Weights of a small transformer language model.
Architecture: RMSNorm before each block, rotary positions, no biases in attention or MLP.
Training: a variant of SOAP for these matrices, 2211 steps.
Each number is 50 + 15 x the weight over the matrix's rms, rounded and kept within 0 to 99. Layers, rows and columns count from 0.

# layer 10 MLP down (transposed), 512x192, rms 0.155, rows 164-166, columns 0-191
18 58 67 53 62 18 42 38 62 67 52 93 71 58 50 67 39 38 55 64 71 31 42 37 67 58 67 29 29 63 53 46 63 42 34 46 14 36 42 61 58 41 44 31 44 72 72 70 39 51 48 49 40 55 27 45 53 67 62 53 98 50 36 33 45 54 34 44 35 70 32 49 50 53 52 37 59 54 74 15 33 49 65 67 61 41 78 43 40 43 58 42 49 46 59 57 65 23 36 58 52 43 68 27 33 35 48 42 64 19 47 79 67 55 62 45 60 66 34 18 59 51 51 44 57 47 61 32 79 40 53 61 31 56 29 58 31 59 41 45 54 37 49 22 63 70 36 53 26 31 42 38 55 53 63 55 37 43 64 71 48 62 35 77 57 43 47 68 60 54 47 63 40 54 48 56 57 65 65 34 51 56 50 53 52 27 50 74 40 64 53 86
46 73 60 40 29 45 45 45 26 68 55 59 24 58 42 67 48 47 99 25 62 75 46 37 76 20 46 59 62 54 33 48 53 25 58 57 32 44 53 63 65 43 61 30 36 38 47 56 75 45 63 54 55 60 56 76 40 60 56 11 55 69 50 63 64 42 63 79 46 44 47 43 48 32 43 31 79 38 59 11 69 42 58 56 66 55 51 51 53 57 66 46 31 41 34 49 49 65 79 67 61 46 51 56 40 37 56 90 28 57 59 56 50 54 64 43 20 69 61 61 73 44 40 74 36 28 58 53 43 61 72 49 48 37 17 22 49 70 69 80 71 66 36 52 50 58 50 65 53 49 42 31 68 58 63 40 35 56 72 72 59 44 61 41 63 44 50 64 09 48 72 30 53 65 49 52 51 53 25 62 36 68 55 49 48 56 33 72 56 39 55 55
67 60 62 39 49 36 34 37 38 51 70 36 68 73 69 43 22 53 64 54 56 29 46 63 35 44 43 52 62 37 36 60 46 37 68 60 65 71 67 37 38 67 68 79 48 72 46 33 59 18 36 24 48 69 43 65 57 17 51 18 41 22 46 53 59 79 82 48 66 57 42 21 48 48 17 34 36 40 58 35 43 24 48 58 41 60 42 34 54 69 30 62 70 50 66 62 32 04 30 49 64 42 21 52 53 75 49 36 78 53 24 67 35 59 52 21 63 54 58 91 62 43 39 38 44 31 32 58 54 19 73 58 25 31 51 42 60 68 46 47 26 55 52 31 44 48 21 46 57 42 69 75 50 55 33 86 37 58 49 42 37 43 33 42 46 43 61 67 17 60 58 55 48 63 68 55 48 64 42 32 32 64 53 56 46 46 42 51 58 46 61 58
# layer 10 MLP gate, 512x192, rms 0.155, rows 165-167, columns 0-191
38 89 37 43 36 43 75 59 36 48 59 67 49 46 42 46 54 45 93 44 51 51 63 21 45 67 52 77 48 78 08 32 71 59 99 33 35 65 22 59 36 56 32 24 50 65 36 51 63 51 51 66 56 29 32 53 35 58 69 58 50 31 40 38 28 56 70 54 25 51 50 57 54 61 47 42 48 32 48 41 50 39 37 48 55 64 58 56 33 76 49 59 32 33 67 44 49 66 39 51 82 45 37 33 35 41 51 56 41 33 61 57 78 29 65 66 56 37 60 60 24 42 68 54 46 42 41 39 81 71 57 30 20 46 32 35 16 56 57 52 58 40 36 65 48 77 51 33 56 70 74 37 47 40 43 55 46 38 76 63 43 49 63 58 56 71 26 37 58 47 58 44 63 69 56 42 35 54 47 40 68 49 24 30 62 73 46 05 49 51 49 38
30 42 84 58 62 48 67 61 50 62 35 72 48 60 41 42 62 34 60 38 65 45 41 51 71 47 57 13 41 81 30 65 48 38 61 76 70 52 56 44 41 48 64 61 62 27 43 50 65 52 43 56 46 18 48 58 28 61 57 42 53 76 32 35 42 41 25 60 38 57 63 52 84 33 50 66 44 42 47 54 41 53 58 62 61 44 59 39 48 58 34 50 36 52 79 36 42 68 62 37 74 64 61 30 99 54 59 57 31 50 40 67 72 47 36 38 69 52 61 58 75 79 77 64 66 38 54 64 43 41 44 59 09 65 79 59 55 32 39 36 28 44 54 50 45 64 66 56 52 45 44 38 31 44 79 05 45 66 53 58 84 69 53 65 37 47 43 42 37 50 39 54 44 39 35 27 60 51 65 40 77 48 47 54 71 27 45 46 52 75 67 26
44 43 51 42 63 57 34 39 50 68 35 99 37 19 30 60 70 43 69 84 35 53 42 34 58 47 66 60 46 40 17 50 47 53 42 63 41 36 32 63 56 65 36 72 54 53 30 47 56 62 51 59 71 56 20 15 64 47 87 54 56 58 45 53 69 56 49 43 43 60 62 63 36 33 37 75 30 71 57 43 66 55 69 26 27 66 50 88 56 44 56 44 43 46 41 39 49 54 34 51 58 57 48 69 52 68 50 48 36 46 43 42 44 33 53 35 37 50 60 66 59 21 43 53 30 39 35 38 47 60 26 77 49 61 46 67 31 54 41 45 50 63 43 43 67 31 63 44 54 30 47 99 33 38 66 59 63 63 67 58 49 53 63 74 58 62 28 51 58 40 20 49 70 62 39 53 66 69 35 10 26 27 57 73 62 76 75 67 29 36 54 47
# layer 10 MLP up, 512x192, rms 0.16, rows 165-166, columns 0-191
84 74 48 39 73 29 38 79 42 82 58 40 74 69 78 69 59 74 52 75 32 60 61 45 79 52 72 55 43 70 43 15 61 60 71 80 29 55 50 57 49 56 44 37 50 75 66 28 48 70 44 64 35 48 57 81 35 18 75 23 29 58 28 50 48 56 65 69 19 55 84 60 52 57 57 51 58 68 45 46 41 33 48 30 42 47 59 40 63 54 67 59 64 15 65 69 38 45 57 44 57 37 36 28 45 39 58 59 64 56 69 58 69 17 46 29 40 41 54 55 50 52 47 52 46 71 40 31 59 42 60 31 71 74 41 25 11 31 61 36 35 52 47 34 41 42 32 12 51 33 32 36 59 64 22 58 54 92 34 51 68 49 55 48 36 39 63 62 54 45 63 26 36 40 46 41 15 56 47 45 73 35 44 58 79 18 66 44 54 50 47 60
43 66 37 24 37 71 23 26 80 49 41 30 49 52 33 58 58 57 38 41 39 57 49 49 58 29 76 73 61 19 61 66 24 62 47 35 51 45 36 74 33 28 74 37 35 74 66 26 79 41 73 46 64 59 48 42 59 44 39 36 35 29 75 33 54 99 68 60 47 44 52 45 31 56 50 71 31 59 41 54 42 49 51 66 28 30 40 44 52 32 46 48 44 33 64 57 69 32 22 66 19 29 64 41 25 28 54 73 68 46 46 41 51 62 48 73 43 35 41 75 64 35 46 43 58 42 63 34 60 58 32 42 61 57 44 48 48 43 71 58 53 68 43 67 33 48 24 37 62 24 80 41 70 53 44 70 46 42 50 26 43 35 43 23 38 71 44 41 31 68 31 56 54 42 51 89 41 65 40 58 51 70 76 63 66 73 54 25 30 52 49 20